{
  "n_layer": 14,
  "d_model": 256,
  "n_head": 4,
  "n_kv_head": 2,
  "head_dim": 64,
  "d_mlp": 512,
  "vocab_size": 6345,
  "activation": "geglu",
  "norm": "rmsnorm",
  "norm_place": "pre",
  "norm_eps": 1e-05,
  "positions": "rope",
  "rope_base": 10000.0,
  "rope_fraction": 1.0,
  "qk_norm": false,
  "attn_scale": 0.125,
  "bias": "none",
  "tie_embeddings": false,
  "parallel_block": false,
  "init": "normal",
  "init_std_qkv": 0.0716,
  "init_std_o": 0.0135,
  "init_std_up": 0.0716,
  "init_std_down": 0.00957,
  "optimizer": "soap_variant",
  "lr": 0.00339,
  "beta1": 0.95,
  "beta2": 0.99,
  "weight_decay": 0.11,
  "lr_head": 0.00601,
  "warmup_steps": 200,
  "schedule": "wsd",
  "decay_fraction": 0.547,
  "decay_shape": "linear",
  "final_lr_fraction": 0.05,
  "batch_tokens": 131072,
  "seq_len": 512,
  "doc_mask": false,
  "train_tokens": 746700000,
  "steps": 5697,
  "dataset": "wikipedia_en"
}
Each number is 128 + 24 x the weight over its row's rms, rounded and kept within 0 to 255. Layers, rows and columns count from 0. Numbers have three digits each. The size before them is the row's rms in percent of the matrix's.

# layer 4 MLP down (transposed), 512x256, rms 0.134, rows 446-482, columns 128-255
095:135109094100117102131163142180168108152096097111059153113134175152107146106088181128117143083162128113162115115120112171104128108126137116131131149116115121158121128099142130154152110108174111110128110159106135121100107131139129138114120116164108143117092147126148128100116116135149140121148161112112164126146130117125140096120114132112116189081100086167131133127162117096073084091100
102:129130128118101093106126102142130122099124102098124149134138124126155129089123082142115105108112124059185145117095169136152104111101123099138133116126135145170148105090108132138125142072164125128159127128137103152153092156118143139136146108106113110161146166139109148111158142088074119122136147102127128121117134137126110104057144086131137105117124173113113129130093078170129128131159
099:103121137173125116123101123157105158125135170111135128139088127130109121128114114108127165135103112157124107173133144120132116140146133119127112145109156095123129134175134168134148089098111121103148117137121124146160082101135105133103149156114131152139138140118081166130113116139165117117125144134183087087134164119138131159102114144095138154142126100115098134114091201128140061111117
093:116129141145143131126146125105136110137129138107150112118142092105153111188083106138147121120153083126164117119115128119159148112169123127122173124117131099143133133074126124155111106116113142131139140113122088103128144090117150140101155136116173124137142137161143128137110130073139132108134155108126110151079119148107140104109097147150144087125161148109147128123107142139078049110097
103:123121076150149131096154142126071144095105107113102149114111160139158091119103135081142136141093121108137105142121094127154127111116117137156144155177134139137130151116141116160135126134119129093126109142205105129085102149139129148134112137102118098118131103145180118121107046139099123108121099111103124140133157133163127112117149101126126080150149107120160107092156149127109094113163
093:136134102130142122175147126120104128059133103146172122067101103126115124134144122148154091142139123137120136162084114106138123122079132147120124133166129128146128121131084144140131122144106105108129090119132156113170139133150077114132112123130115148124137117147103118136148070132136110145149105125129153125146123106143124069121207152134113107125115185107109112140170143098136098115113
095:092111070143111132120139092143143084067135154129091139142142120107109153128138118096110141141134087101151122102117157126124081098161099103119144142133103158150087112126149169148123110168134114146109132136151091124131116150131132134119170126120129134102123160124155073120130136114115113128160153123178147134135102131112169097159117125111180138118086106095123134134129105109108109152165
108:133104205109092128154155108123110133161145121143146139112109107108084159111152128145093129119183122142161137135110120067133097155140161118136112121110169145151139129100098145086150146124158152110117111159120124138133114170080145126129126142143126163116172120077157163088135151126124093140151136112140106105131148132174119162136136157150141154131105149164125133133124178158135149130121
094:140151129140165119112127134154170144136117137122191112111122103122133110121132144082090131129108155128143150131156183138114120121111090140124126118109125160079097125111108128107107153120165163103138141122172119153117100131106121113103111146100144119086121125130116130136130125148128182180109100124096101123126137101106098109081120081141115167123148097141117116138099116128112147120120
102:126103115111111099115170167121099119100112097093112089133077130157172119124103166168136103101142143129140127142156157118115119128156145116151128156087151129143108150098082112150109138156125107107081177108103167167101162094148163141091130106118108124118112133124092153122098165111165141090121112121115120138093129149140150149104097109122125132144151149112124163143116114158149123143143
100:126130124144117143116149163147189127132089132141106134103133142107110121082111106143142134134128105141160153105111140122147116097144114098115116134131114088121096139125159103137144134139121087107113159153111147148138098118140142181137154109132113136108128122119128160137138172124065128119123100152131121111110129137127142108108152145141112106082134122138127150142165134103133151126151
097:125119138080166116127104092147142210132117115141131116147154116185102143155083123138108167136105168132111151123156159120136139172113093134125131091123092124124150127124117103146089142182094161156139156121102175110146113151136115141128096138135120112073117134112125133114177107093143110179161088134134109135153153155132154153145105120164169100147145102155110139103136099085107106174142
095:104165119139099158130128153100162129103139142124147171082108111153129124125151132120139115137136110085151128118118130179106145169117122124096122110129150135112115100146159145131127130132112139134134167100095075146093167122147109119141111141129173143138154118118127129137157142190156139166143124151129113130132125123147104140082107153123172158138149114133106141145119116086117135157144
101:159145129143125143142134160144096180154148159131104099061099124135107114079135156112113082104142133135154112125124105157125132150106121128111122146098132089137089130146094136096135139097145106124100114111151122143132160114122148100121115164093148115138123112141126146132121139185085113143136109114165131137134090072148151151129071135149153174149161102130111160120120166169154100127153
096:166133163097113131127111128168177139133155071141125097107140110117146195155110124142114120119117130135152157168127074146148090159137168127131142135133155094084127121128140171119093130132109116111174108158115187124151122192109094085131149136137145095145136122131157143125144112122106128157110123162124117090117168130115138138140128132165149112181129125123133138111118098108111114124135
100:102117141123126142140122093109113137135158136124165122107128095176098134094110118120168141087079118136138087097114171106130146141117141110110146101102114106150153145135145075120107112156122105111160128107134174073117154151121154132119091084147115159142159110145089136099153161161125134145075140115149132121087114137120119158146124166169135093102116147136107150110150090102121085151162
100:142123114141151150136149146134158126117116098136153137151052132114137100154114141151132100121134142107140087165133150119106205155090164125120099131133134142113164076091168100108129123090137134174135120130136146110132156154129127145160179150068102107130156130139125144128090122114154160118117111136113141145113110090111120147125130077138110121140122127149149129126164119120124143158106
091:126122122159137159164136138091122133147106161098150142167122091151107082142147125136084112080107056129121113154154105129137103129099116130130113105153138164109082087153120112086137128116122095130138126157159155120168099101125132157117111133105150103124171117166094183130134094119178134121089144151139184115079160144133143107159126092142137158155110106133123130144128123123129150086143
102:141137160160112090118139076108128105129130151153099131147111138123148161166099167124164098145115165127113115116160114119132098136156158101130138140152157139134135109137190128115137119090145140108117119128122094146140117129120138121116095090129068127143097097132151176109124136177131132144083131127108109154137132177117140141142154145087151092097153109123141128130127106186105135132132
092:172112083115084137122162167125093122135117130121129126064121086158144127132143115113143137133123130109063101113097167129150096107152115139124138135079101133140123100148137143171171098106139186118130153063147123120160123137157150142137092114138108123135094130143041133072112116083131147121137133127151106091115117141103116099169136136130142126103123176174112137147175145141123132099142
098:146126112119099141081140151112151108117090126118144100117159088127125162132143055122113115150137128109132120141126195122099125150138101147149129156136084155136117089121131152123135113165113130114134107154167156115092155159132154097165110138128076130155099119099132153105157143110127146159111094157112121068129106143145085161153128159149156131133156157147142120130146141119115131131153
104:096149148123159121132115144100153160141118118118138155127164163122135140120117088109112144139161132106132165148111125152110109178129139154129084139097164145145080121100168120109134097097104120112126143104131114088168158117146164094174130147138117101086127174061098109076126104119130116143105108115128108132127129097163144127146149154134129134108093129184171107162170145112128135127115
105:110107118108141138109109116128151104163143145113117128142129159110081130148125096142125136142157141123141099113166109150125114193143115110083129157123144120106102145124120145133154108153134173140103087153134116110148143125152080141156164139133080113131137154097078097135142095109161152152141133133125085112153140115145136102105128140146135113146145163145145116113156136134173182156074
105:145155083141147143149129112120139151119150125159167140154098147130095131119125085124178128176110101111159097168131125128088127090132121118129103104142112147166095108185175158126098093111156097184134145090116138160092147111151108128145098139099097187144105088119147109151136151123081099147160119119080129109077167130120113159145115157112131101162183118113130120135093088119118109082131
104:122115151127109134122135187124158140163104108149196125086162149089137136123143129130090141138129128111056126128153119094140150132077109132143116091116132125148131128086098139131127145118096157143149115121129099133092088146124093142121126140103116141158149117129075096132124121162132108095149116148126121098136167123184118133091148114125091086160126158115120094135110070111102119164130
096:159114171153167092118113124101080152147138141123148115105161155112114108159165156129125121133152097143148125141119105121158162132108108129133101131149140115123176143123141123125115168094134160125147083087135120106112136142196154146163166110095168111146071103158096135134145108120157111126154102103169079097168096152126138151115129106124103135164141136130149105137137149149119105137119
104:123142164141129139114106156121118108124097151134154113151156102117149125151154171154124141113134122105117168126135094131134151163148111089136155082120110107153115118132100133070114156197143124167129143181126111118150158120158122103124120148132116102148106127149096190100126121092135141106117104149145097146132136114112124105116125108084140168142118083143122107120108118133096123121158
101:100109058103139109122108113162141092127073104094146074159135125147152130164138115126163124151121153099145118150142135116136158108126131126123129169096174083116137188172138108118134127088103131088123124120139141131128178110160124121118170131113164120142102160147140149142162135093133123129153118087130111126089132111148103121082138089108124112164098157129162123133129149113133133157130
093:114141158168130123073124129139141125079104121109140139176116083111135092132117064099104107140125113149089147157147149142155120127143105116110175154129138126105066132158152109122121155143136137142108152127102130085108141117116116124138102111132064125182115135118163085134114111138125101173122125099120118121126116125117173098087138090128099085095149128127120174138136140103147153128160
098:094152128151146113126170121086114153120110132096104144121083108149140124137118132109105138140141096192165147101170125088156137109136076103164097113104142107164173139145120146159148125139102125166136141158145132169123115115138133109109099123143137122100149103110124109095151169121116143128123154118125129115132177114115101114146123127150144139138104082093150113103125125113160127144140
099:130131168155166146137117135117193134126115127136154149143107110132110122097160093101137144135109138134083148156083149158107137087121149089090129126099112125101108133162179149116132125160139122091118125108070122140150145146149152154100116111170149110129140149107120153129127135151149108122131110108114118130094144122109113201091107168128157175120140110108130118154115115120102145129094
091:128155118157178113135122136127131132092088143122150132120118131121129126129116108109115126158119091123079121132170158120098158135127133157111086106132157141090098124144135139177103130110122075103147107155146150164103156140124099121166128147116095104151156111097095162136129122139123123127133136146153125175141118123182112133143092135119147144143137146118140131142114160111128160087115
108:139124148095125096115094104114114126072145152095146151133106074138137131113104092146149101087107092131146140109148142131149163165125133088104103161077098134107116117142120133121126126169127155150125152100126125053147105159153112154147143159130122127131141143133079141117104128158149144131084119136131143122125189145160125135099130109141065116135106116106160118090125145092149115109125
102:145109111114154120116111117141141123097156114143099132115125146110105109131150163156143121093152131106143139085115136142138081120117106099165092129135152111160154096156129149128141124064114097107127156138200101061105150118121112125180107122148115128132127112098166100159162028110125117140162121088103142113088117122125094108139112138158072160127099118131168144107164144115111134170118
099:130125117123111119125140134138175136083176148157149142142133110155097128092115095121126162124159092125196147105141149156134136146116125107132097141078142143134114088130128141113135142111146099098117153146132124138110116144138113099158140117118105137064130110138135087115159092123107167138066115125141082149138102089160165161097134137104104146137092155119091136145129097121147127157106
103:120092150148075129127143156119187104126104132134080114117138119148113143139101133092160169149137162127141114078105121158098116080116128127171155123125087153126117133133114127166085128166151115123105101159195146137115100188121135090166126149121119115135123072134108126153094114134130101134130104137096147162157120091137112105130131149122108152098159148136138105125128144141139140138089
104:117138161149131142119104139086134158126099140135088110133108153200130116148131107144159154111124140095152142095186105137124118133116159178119097162134149105155140102119105158121156129122128092148072139132144096120127121107092139145147154156100148128085124117128126151102156136116104142148162130136145134116129133143133127146120113161109151113121138119122123126128118183131116156075114
# layer 4 MLP gate, 512x256, rms 0.143, rows 447-482, columns 128-255
097:149132118148147120151124148113166128120128151113141106164133129143185139128121106139156166141094141141155143084111081100087080149134168122142114130114087142137098145139128123131129107145125102111140155118116145146135130126099135095102092108096147101132178152109154148183123140160101166150146146150160113065097120141104115119129130089121113125120130114123105179100150119133153145141125
105:138124157098112113111142109147106128090116127136126128172122165117123183111080122124133178117129116118134095145133154152122117099113098172136095171117163146128124100118158133121145120136155082115115090143168161129104110158131158126147149078054121152140139105122104146102142117125141076115109179111169146105139134116171092105112113130088121137099129082112143152121166139182150112102139
103:140111108158127124137120117140115118136077112153095158166098149121125138098162156120102144119104161120121122146107122168135093114125128139162154120117091119168103092150137066089149160126130136114127131112121133138130143151104137108133131114074152166114096137122146094150143107133167122181099124105123157112166083125161092126159144120145096138158128138081142162098159124152167120102130
105:141121110161121094126140105107172117154132147105144127182159134103145170144161117107079166133156107120164163138124138161084111115144097110123130145115147138122160110147113132163137177127157168173122126074131149091152139151113176082176103097146164142128123107107115160117155178095120144125170114143133115140153097128172094153145096097119142122132141113118173134106130158083103160089143
104:112098086125132150125151095097126161105163150087171095089102122137124129123151115133157092129141113150151156134078135123140142107100130105098113173159147146134141139099083150147129106132088128142135133133144167144162161125124099117151151115151085121146136109110130120139173101143143109154140134121141135136165101135127110129121192195151139098161130164134126123165155154136112137125102
095:104117122101151142103068140114170136123157114110126160130132095126104127115167142122129120134099090151163165110140128128135131129151153134116114143113162145122096124124133144123127172109136110111103097161180130210128125149120159114094125126119094111130134159120121116104146101115097099145114111143114090125117168076119112133156127158099138172110124134124129111185113145122095097140121
101:100120076118159095124114141130159105111095159140177116101091115168110121106120127100159159134124164111124146158131143118144138137118120162136083114098119053128107149140143138147151111147088147154101134117150099116147163110077084097160146116173130129134095099148144071154139145107102156106115102101134134152112150132099148118110117098117127124125102137117135120154101144136139112122102
099:148114099109140113164138134131131120133124137131148169122135109151129121147141177116123165141096134113119082105141118127121140103176122160086128139184118111153106112122124124123122161143120100133133032119168063168137124127132115163113151120145147133167177136105193130124127161100112105136113106150147172159090128108090142111119124121106176147133148141118133101127133138182134126100136
099:144123122093108141141147112107124057130132107125105105165146124143155158114091093106126132109167136122105107160110106089126160124143095146109124156177106114115125098078154125142158136159091126124170183138166098101111134120110109159124095138143137088137096121118121087098134137109134119113116114142143161133159145198141163130117152111141091110138110147105155105094156108128171091141121
104:142157096134135139123103115108089118147161133104149107154121110136092158174143108098125096126129155148120107146165071151141120116103167172126144141096157125127169145125083139138114108147143188142170135113128145160118180143119140109150160105170124116118167127141157106111105109124137108137143144107127158165139126098096115135143122112100124128160124112121147151082101125140137121132088
103:134119116127092118114163131143110097153099136138122109105117119121140096131191159117129120101123160118078129135137157115073144082132110109091142125102103151123147106123151104120102063093136130124094144150132142143110197146141118083152105150135154093119132119135122161085123147161122125133128137133083101128136131118130125124161120104099124090120153160099160081096101113145146118079120
099:179118149133113120144085100108142112130128126122103112154163115128145146149115162160117077122096119132096128138115148119172138080107140124149131138155157149132127099111100140133136166132148099138130106129114165162131123132095181156143113054113120093149142161129139142115127085120133133134131124096124114161177131150102138099152149169143114150123136101111147114136094133107160113121102
105:142148089172124097080115117121140069141090126120163116128156115140170115131130105100127088138112143139130170134112112145143105082135131102118149121127132156099141179127153110154113115110119161177101101123120146112103124117143188126111122164118103123117156114125136138130122160135122121141161132063113105179151171155178097156151124093125109136145129106087124127127124100149094125122127
099:088121109134116122091121123092130130143065172089159121111117117137131128137142162138108185169116159127155126136127195116107136151132108124123123132130098141142128135130107108142173140143121120098155125148089105132114108133139151158112111147115145121128120096111089134155113149141167121115122147126119151155138123110127110109114123109123114179123196127158161151114126170137147168117130
096:121131131129123144132164129140158135120157130088141095111139131191088144094109145124138129079142119146094087108108140124084135158114127161119125111118132132160125129076161070100160097123128114126140157121113187088150134143139145135109125098183113142149152111106140125118129143149125180151084128130086144113112131095130115162148060152146157130099134136148129105108129126117118120111147
102:136125114103128155141109138132157105090116144129124164118084154133125100136137124180151111114124145120085140138137141117175141144101148086130122091140099144120139070136176123117146156091100110174118133139122193102110155084141133104149121139131108123139152170168166136108105040159148134117101114105126133145102142134144161101131086120078144147180124144142129111134140072136147106157112
098:142157100141173136104145152088152123141109146108151180161125124113149100122153144112123109098095076118137123104161104131140109141109126123128130111150137151117096116135148090105114089114125137081144135152143133118115093088143123149098110103098149122150144130146078169111138090130137098130095146113122159124086146138136099137130152129163148109155096104123133129111122103117150144080127
099:116094127115136114149090179137180139142109154096162096159139086109127121108135140200129125117111133114144139073109149136163138122149127133140128078183163151122122171105123119141119149150119161122118094129143135154064104136116135141144182131126143107064102136110140105124129191138136142113088132051159119092174181140133121127158138093166132142149153158117098139152152136150156110159087
096:148160151138117121142118111159147117111138140137168140165119138111113167144110142121114129105085134178103126130172113110116121106114137124136140163153106108170161155128121125102146132151117104127098106158116160147097147128111093158104189113102128145150144105121147141152139094138130081138132162141088151127126139121120147186121114116107127138194128122079133163131105125159142105143122
102:166126160134169178106134122097131088102169091119100111122079124125133183097083102163108115127086145124097114119132122079169163134135096145102102097113105118106123125118138127140105139176104125130045125133118126166127109133112126153115187135141135149134110111124137074120111140134090128176114133116162120126141143131159156125087141147114181121119154116048134134135150094142134177121133
099:160104121125124146112127114124102129134119119158120138169166112113169102163106106111135122126126122097122130115110163089142122099096151080094156099145093163117115166129121092123145149139146149146139139124149085142128164140127139174136118123154139105116144074134130143162119170118119163107108165156143199197074140172116167104161143145124127126139129126111146099139170138165153106156128
103:102106109164073163117164183142138097123132097098100081101127129123177097136084119109140152146083123159114121158135146123094131125155117124092122144173113122123109110137156151122122121076152150162108133153124184113080128122134161103101130122156135098142118176138137106158153117174127118113130117143107092150144167107142129136128127084172158121084127133115108102130118116143174118103125
103:142126145128073099143120119096130090137122134121138138117143097161132125173111108175161135091139135135057098083162134135147107107111136117176163129091131110110108136104115173133097131174134099137142149105138104121133121143131139130099157123105169122146146120146120123124160131115181157123096115141168101129116090153140166133126130162160152161112143152115114107194142120156146091124060
103:126129171139160087139142088144147097156098112123101102105151107098124124132124078122159145148111150152103050146120107105161131151108114138130150118087162106183175136116108144150143183127082116135146136120135119107121119130117099116137134102152113139120161126122115120123109167080184137113133089153115107127145112107093135110051122141126181125118109157116189106113132152156136144145138
096:106121094120145128143171133180125178107147142166100101117122136131128112126158134126150208119142142122166087087132125121111129164144117164149106148144110123129129120147161153152128168155135115113118098140167125156114107115115095112151092149128137117138129171122161136114172143065141127122103090129121116151095100139131119151147086148134160120150130135164130124109141134154082121107125
103:097137115112160156117109104109139119118105121124140135106115133119140117144126135201137109095152120145162096146139094118155114133112146109139112178090140097111134147172130069152120167155073086139097149137128114083099144111161105119120125155108114113136140115133111126125090117104099130096129127139123126106120154157101104105148156111168140142172200120151140160139129098104136097102108
098:114151136138106148151086121150122129122129146157136149091139130154141154150104086134139128122122134103081125129078100132152119135166112160134132139146103110131114124153090189096132115162152117119158135130168125187168114162098157109117130108123125136144093090093132100091153148096135145103134142141083112129115148122125132107135082122166136111108097150137122152142140128135185131125172
092:168132088131125156116093114120133104143122104099129114134156075126159130103140147084168108103181097124119146150159119126146115068116117151101160145161095113147129094116127073156146159146156140091120170110104123109119133109104128149106144122128091145141117126172159116136133152121137091136144129129123154177100090170140134131136131130126107152098126136117098157104091134097147104101099
096:099150174165110124088153137141116135098100089081144129121170139122145131147136141116147146108137131097154151136118096174108162118115122145142142129118142167139165095135100125095154140091135100103129169155103133095145099109167182119105156127133106137157123130117079076093112125138175120090157071130134118150077125160128131154088114123171149123122091127109178111132127138119110148084167
097:123114076135124128172126139153099127132147109133131124143108149115140072140131095140146158145142114126151105137101138081115112213133141141138122094121116130097106170115103118142110098123105110100124119130138123117138120108123157111094110138096106132095095125130122135095135153110106146125156092128141136134100136119124144087121085106103109100151124115157159122165167093098155113158141
094:142136121127112148127129102162136135139185119132164115116161099119132119125123165080073111135143115145147133106129116109168139094111095112164118124127150144137160153107134113139118155135104120135114132084131144146119186143167119106171102097153106116143148111150083139117081116115146167171122150124146111127126143178147131170088090166095116098109142098159133105127123156137130121132128
100:126141150116178109149133079136142093111116127149153134148129143145137120139189147159115123120137110133114101130150165143128170161119155163133158142125110124107111130130151143115143170149130132154133164158150160117147109165085109096167125147132140175112087141159058153118152147125131152097110127153110135122128110110152154091096151110112127151128071121109141126136139129133132123131107
102:110186139156091161151124125120128143119155160103143136111172130153162135072104115089153088143093124185085120147134136137123159077160115128099142155149150146107148177120116117157089109125115115159140144173115182156115153110105173131109113098124116115150141152157145161134113160124141131116131127151128104147148152103144147154114135108101157117128129111144146098160137171143118148097115
099:149131107177127123103178140166127141208120151100149126117082098109162113131143124177149127112143139106142145144089128122089131139141131097140149114083116182180136148109136085165182107140124171125110130141129127126140123121117132093108160156101102133141170122110093121118093130107136132140120112087128125096148119131115117062155148138109115111073157135131150125147141139083137150168124
108:112112146163130130130130133121083139133093166123135150134110125084147107127118139153123123101158119106098161150124140151122104180168148124126164120120077139111136108117143133174194128108137148129104136156108155145127109083147095113124117135063119168129122106122123167140121118131113094115130112147145120104145111101146104175135123097096125088133107131133129148119109162154153107143142
102:123148148043099126126140169129135121129127144121119136173104137119133122162134107126102122157143143132088055144149124090089121138135103129096150099094151113105135121135125129178147155149129132145115129096155089153133120154104094105119126130106106094119139107142120116156111122125159115126131115158177135132149111137187130133119107134128117091154111114144157134121123130143120153111137
# layer 4 MLP up, 512x256, rms 0.149, rows 447-482, columns 128-255
104:129124132077119141092146107126147177150139112083157176124146117130129100136089156137130119151141110121160144121158114138122149120131139085139117135127166130131147091121148116103115121113161144118104094177143112101124169150129139132104108061090126100107174113160162162166161123076109132130123122087135103117143125139122133101147114169114066118132162112140108129142178134107156125143156
099:115172112104147135130159122138125135141126137118111077136133128108155120161137123151120139146114123132147114132100113113133161140113115104131130122111092175119141126095088147115086146117124097135128126105079156146145143119088115123180117146120139108113099164157155113168121132087124163117151100121109121130106086161209155155165076103122165095107112168093114121155087132132099106147135
096:142156137105104117133130130137124119119103132128107133115108136121139124080165160109117121156154156149133129170138087140101134113116128138139077142169117168143136151164140155108129138133125152132121149083117142144114098138144139121143094106147115119100132121099087100122129170155105124179138104139088122073162132140132097139136142088126148147119103125167109144115107117123161150149098
107:119081127135114136120129132149157124102080122126098124119143136134065131130144074109071154135173108123122099110159118132129105147116121109114117116127144135160157099140139129176149121156134124121130119084116163115147124107155122115087142176113129146116171114122133161129163109113084140126123128104142112141127125120135109129173125069193111121152074117119143109134133108106115136130095
092:095080123105097129102108138141148135210139158122099169181125137114144130128153160096141116141117111137110119116154156149144131136161137146116127116109135105095125137106186129100137132132149160161087107105132140129109119115137134138125131140085124074128100102102120152105047157138116135129119157148124092117129138162114126174147089111112117138124179104140125144103086107137134176173138
096:113144167134117140131103169119145155154099139176181112122126134115126133145164141130118129114137162133152158158204149113069164148111136112183109151104153096135141149104132104098128125071100142112138166085122155092100128124168135121130113112110105106141129130121122176144112129141144113136129129135086092143155143144153111165119077139129107129124157176136144135161090152101146163109115
110:125127130195113105133139152129150123154138133098109129111130071120116144108144105134149115126153114134111148094119168155166136113170113114126153111165131126111146140133127178093110141132131159145149123147140117130166111125120172121158159108142155117157114115130128163121169160123142121129103136099151109112159188124172149137103142118159110115133102093174111116109179095117119087092119
102:166150111125114121150100154120134143119159109143057120099098117157084139148144119136130123101131117110153167115081082108119120134155131126154112119143149143147160146118134122121160112159136106117133138090148123111136134151138126115159129148170099152127151148108146135166109150125123104146157078131148109120126134140169120128209108127120156065066086084121148155118135130104138118094138
099:139140086150153165167117076153158163144112092111081133139181145087161130167139117145148119120109117108081118099157103121136138111102136108119155140121106087081102116132123132079124139155078130150100104088121099142136087149122120150126115141112123091118131101127117095124108137110150107164140173150112137127124117138098102114140175180169150172131096099097138153164112156169136117112131
098:110142140120098149118143120115124093139113113105120082105111120108118158140152131116126101103107196145147092191112118123098134180098110128142130127161153123131157134119131151124147094082137136114109125110128127133121136119137126099141113093163130144138123127116132078140119092150134059129170110148123104111146131129083109120120144123137142152166119117122135149095104128091124103128110
101:135086128113111144136119145160109077101127090131116119126120133121107132127143123127167127132139077108106137155154149110137141121125090101140124133150164068154156112144158147099151142113164105129119065114117102150099107109110138125124148108109121134155131143134103173114112113166123116132074193140105072116096118125140119093091139120078108162090128123094150189145115144146143161073082
098:114089130142151091129133127121144121128108128143144125154159118125087124120141151141118115098134121129135122148126124060109112094156113127167137118074103141098108112163072105139133156133150126127091089106133163142119129127096107144138142125078114126105112133117075114102094122110138082107153142090085159102148144134141187115167169140143120113137079126155170117140118178142140141107142
106:114124139084130091123084102113126099085126129120126146131118121122151165098106151109107113113110126130139131139121132137088099126136088114103097140119173117141120185158132161138178117158126122122098155177136112128130106149135103112144152082120187137123111128131124106124134187179166132167159141106156116104134171136089115114133094083142159128152096125120137095149145131139133161140157
095:126108156169140139108133134144116106118104131149119137117167123154129097098123099142117124135119094135120119155132143094131142145133104123115134145110121128156122144099131113133131159136148167128118105099071137128096128122133147145163101146074133123113119079148070123170103148096151128102132110139147140146151136136136127107128165103122089132112146110130104095090142136176141122149142
098:122106145128147114133109176141124109115124124156129101161110137113158145128105107166124123139140125133149152176131149135147161132151132156139138112149096137153085109160113122134130124153168125144086160148165157164118143124127133130130126155105119125123074157123142099095105113099085122087130178134138125120102091111150086136141137106134062120113113129132129093176113161160137119141136
100:112162124153156110096108096124114114102155147114158142188173110144140093118130142134154136141169141122140128151140134148146126047144147139121161170120164144119092155150098189100089099140118142089168145112167121120160112183117155094104153176111120102169146162102146115094118131135140130142116132091109123097151091156081140123085171177152117141107131136090134158114132117114116144152077
089:101095153088123107139103128131123147104155084159106061111136148155134176139102096152142125179145129126139114106099115150131162128112136137129141138100148158185135185127135139189110151150128154112120152129143139131103118166114116161150106120172163143104089152149201131118120126132103108172128108130138122096120136134106124110096139171087125148126195109097128143158163137126114126166098
098:108128140133120089147145122146102125124115089104134158081199131114136097176166141149132125115157116147117128122109106140111093106108189144155129125118161108108114140097129107140165168126074105171126131122121132135127104128154196138129118161144144092122121114139156134077149160117155125151158130136128141107157183117118108107136127147118101086113091120182141115160112099107127106087164
098:135121165133164134128089107140157139118118118143100109144123148089139096122128152131107116118149137136148140137167117130099142169107147150121127133175157134123124146119144091088074160149120094125143094219104138167111163118090149119121142123093163138111115149122198122182146114183109101161085111136127135117152124138147128151067127134135114130136113103115103147119106124112149090143133
102:149143137108114106140151134083125163117115127097105157128133152109128102123098167174080140153127132123140137131126096160120150142126105129120116089084119135095114129124135132130095158082135101127141204146132073167119119144120099161094134154111170121142148133111134106129156152133134119146119118112168102119155108187135139146173126117143120159125157113136103111147123133106109097154104
105:123140147097109115103133109086142118125132132144117145127131116124090097116133099114068099127133129119117107147101139143131108114081151106111088140160137098116123173108098132151099160112129105160125095126152160116137167110116182139137139173143110126120154080142086144175158140103136127122112121139136164131141129138125103156117150127129114106077139168110135154124126118179104103129117
101:123113119138116138137146137141155172102126092141125153106149096122162121127141130111147100118113104172079120108133135127082135112134175117130165143133096133107113117132123095136119157128121124162151125122126134139136162177144132179130115097173179146157105142204159133137163139115158104097149119125128122129084117155098120129138112129084163129131132053145135100177105107096122122148143
107:174159156095121117082135123116173112175080095126098164083178150158134116122138142114138130135125137135169150105130131118105135140109117152162146131101127127083129131155125159135082149168096142121146120100110138114152112150096156140130159134127122129090155118107100113106104142139163137129103143163142147129110118118111159167089117175125078131117130143119150139133163127080103090108096
106:123122123136110136108115105092111116151161088112128146125174163109109127154136148143123120123063102110099099130115128140100091145127083123109144107120127161133126104130111183149162143113134124161084099134144128114127099103121156118129121155090153140160146111090154153140131147119123124142113093123103117187117111143096160115168096177144129102124120167121169147144104160133126134137103
099:140109109149086148121172115128122135114108150150072151158088129141143156105097119138166120122130157109138125098125131149169135125139140140098147140071125134107056125144137109112162100138139145124128133128131121163149140107091120150137132135140102156114150152156116141123166126116126108162070136150156179108123126110065091123143143147127138105121133121097145175045155139120135133124144
107:102121191165102118119083150135158161162152121142117136122094107134132084111133111134148154146165120129119132134162099132147100127137170155105149169143133111128115159168144141125088123078158165111175137132112135141078143130113135103111136120083165146106179174092093154106145125084112142143111099121054134119149140118163131126115086120106143145111129175116137159107129133144131116151152
094:109141105125121111130162148127095118123069136118134124138113140121119169080102129180125131115161110158142111128107096138107157142133139140117110142134136117133179093131168096135124150150082129125127115121158157154093121153118096115155177108156111085127159067101119105085128168101101153092135148182128104111105152089159133134166153093111096115149101151111157147128106126181139164098150
102:132135107124150130186113137133097109166143152120134122089103155138145153110135150115176167115116108129148108124108129102066127195119137148116078134129121074126165141127152146123137062125139092150169075119153118163145092145126158139119163146117187155076105097111111158140110150134157103115108163137120125118115140129151095135129135138116168164137135139156132102136122106127125110105133
100:126114125085122180156110129145126130133128099160178141151149149089137118094103135128136119159112156079113140144116069153069108141095146150132113148137091161113095108121123138113127148125152122097163131109139130133123144126133091145140173134068123125131130142109143151151111087135130086113104098115143114129114080124133173126131126124108071153137173143157072121131173134126088115117103
094:181089119114130091091137138130138151081130101170098109095159118143122153124135106141078080136144095138138080141083142146100157125168134107161128172109137125155102162116171132121169163103110116110147136118162137131154118116087137148089102135136130120116102107089152113148155137106091107120106148138147146158141093100149156118154124143131108135064118106146131090091122140088160106126131
093:118137094129096139073112081105148131158131139090075122139135070135124163152126160135127162103161165143127117108079123121142152100120164135116156135116131154150119105105128096077169090122132156157112137142092132108139125133138115140124136088165145169107108138109109121138123144108131103133144115113134161109124145127090156116124156114132121145106123134104176127093116141158121156153141
106:084146111139124118124115126132097120107171152130108120114124150088131141101110144115150098143144115079158135122165124134137144140115084091141175132152111098148172091158138129105144113116152161112120079117076086130131117143162117144109152127115140113128111122095096143116153165117094136121134146114102139135130127168108134125110126108133088112113128100161132146101141129109153131124108
100:120113106155116116121137104135125075180115126104156109113105114145132127097112075148126089161142122143103106163172133106156142120103125150113112096124149146124141186122132143182093128194084125118141118146110150127135169104121137129095138086111151121161148144191126124105109144143144117074143122157125144123179174102105147107149111088109154210118106127106154137153090148156158110122089
097:151053130111134141110114141114170119166134146145130155128138136101196146160129157118149103173113131161128117137133105100133137091155132183133108134128144161141146123157145133101165107094116152128133117103123138145107124123068103174081091133100137118169131139126130141125100112189119081159118129138156135131154168132163124121137152150094133118111133106152105131070105113146140102140111
101:125194080121118158139151144138117145121130128140123158112153096097126148099129121155130127099143125135127154118143136118160122205145132164114110145064135125155174126161138150136144127131133161141164199122090087110126136140136135171132076113139130126139122114129145123113137118139114146083058140112128114176129139100144117143170164108126145131119100137140111131088122141141162130128183
107:121098083114138168137109144114132127124151129123177150138158080091120103115148140169146114139129165090130135141136120125173116112108151124137135130119142111117101095104159116141142120112097146160123130092080140136165172114117116133178156146141114153092150104110134105107134132110153155145156152133106089130129111186098140143126123137166097148084135110155115141141107114160078077110114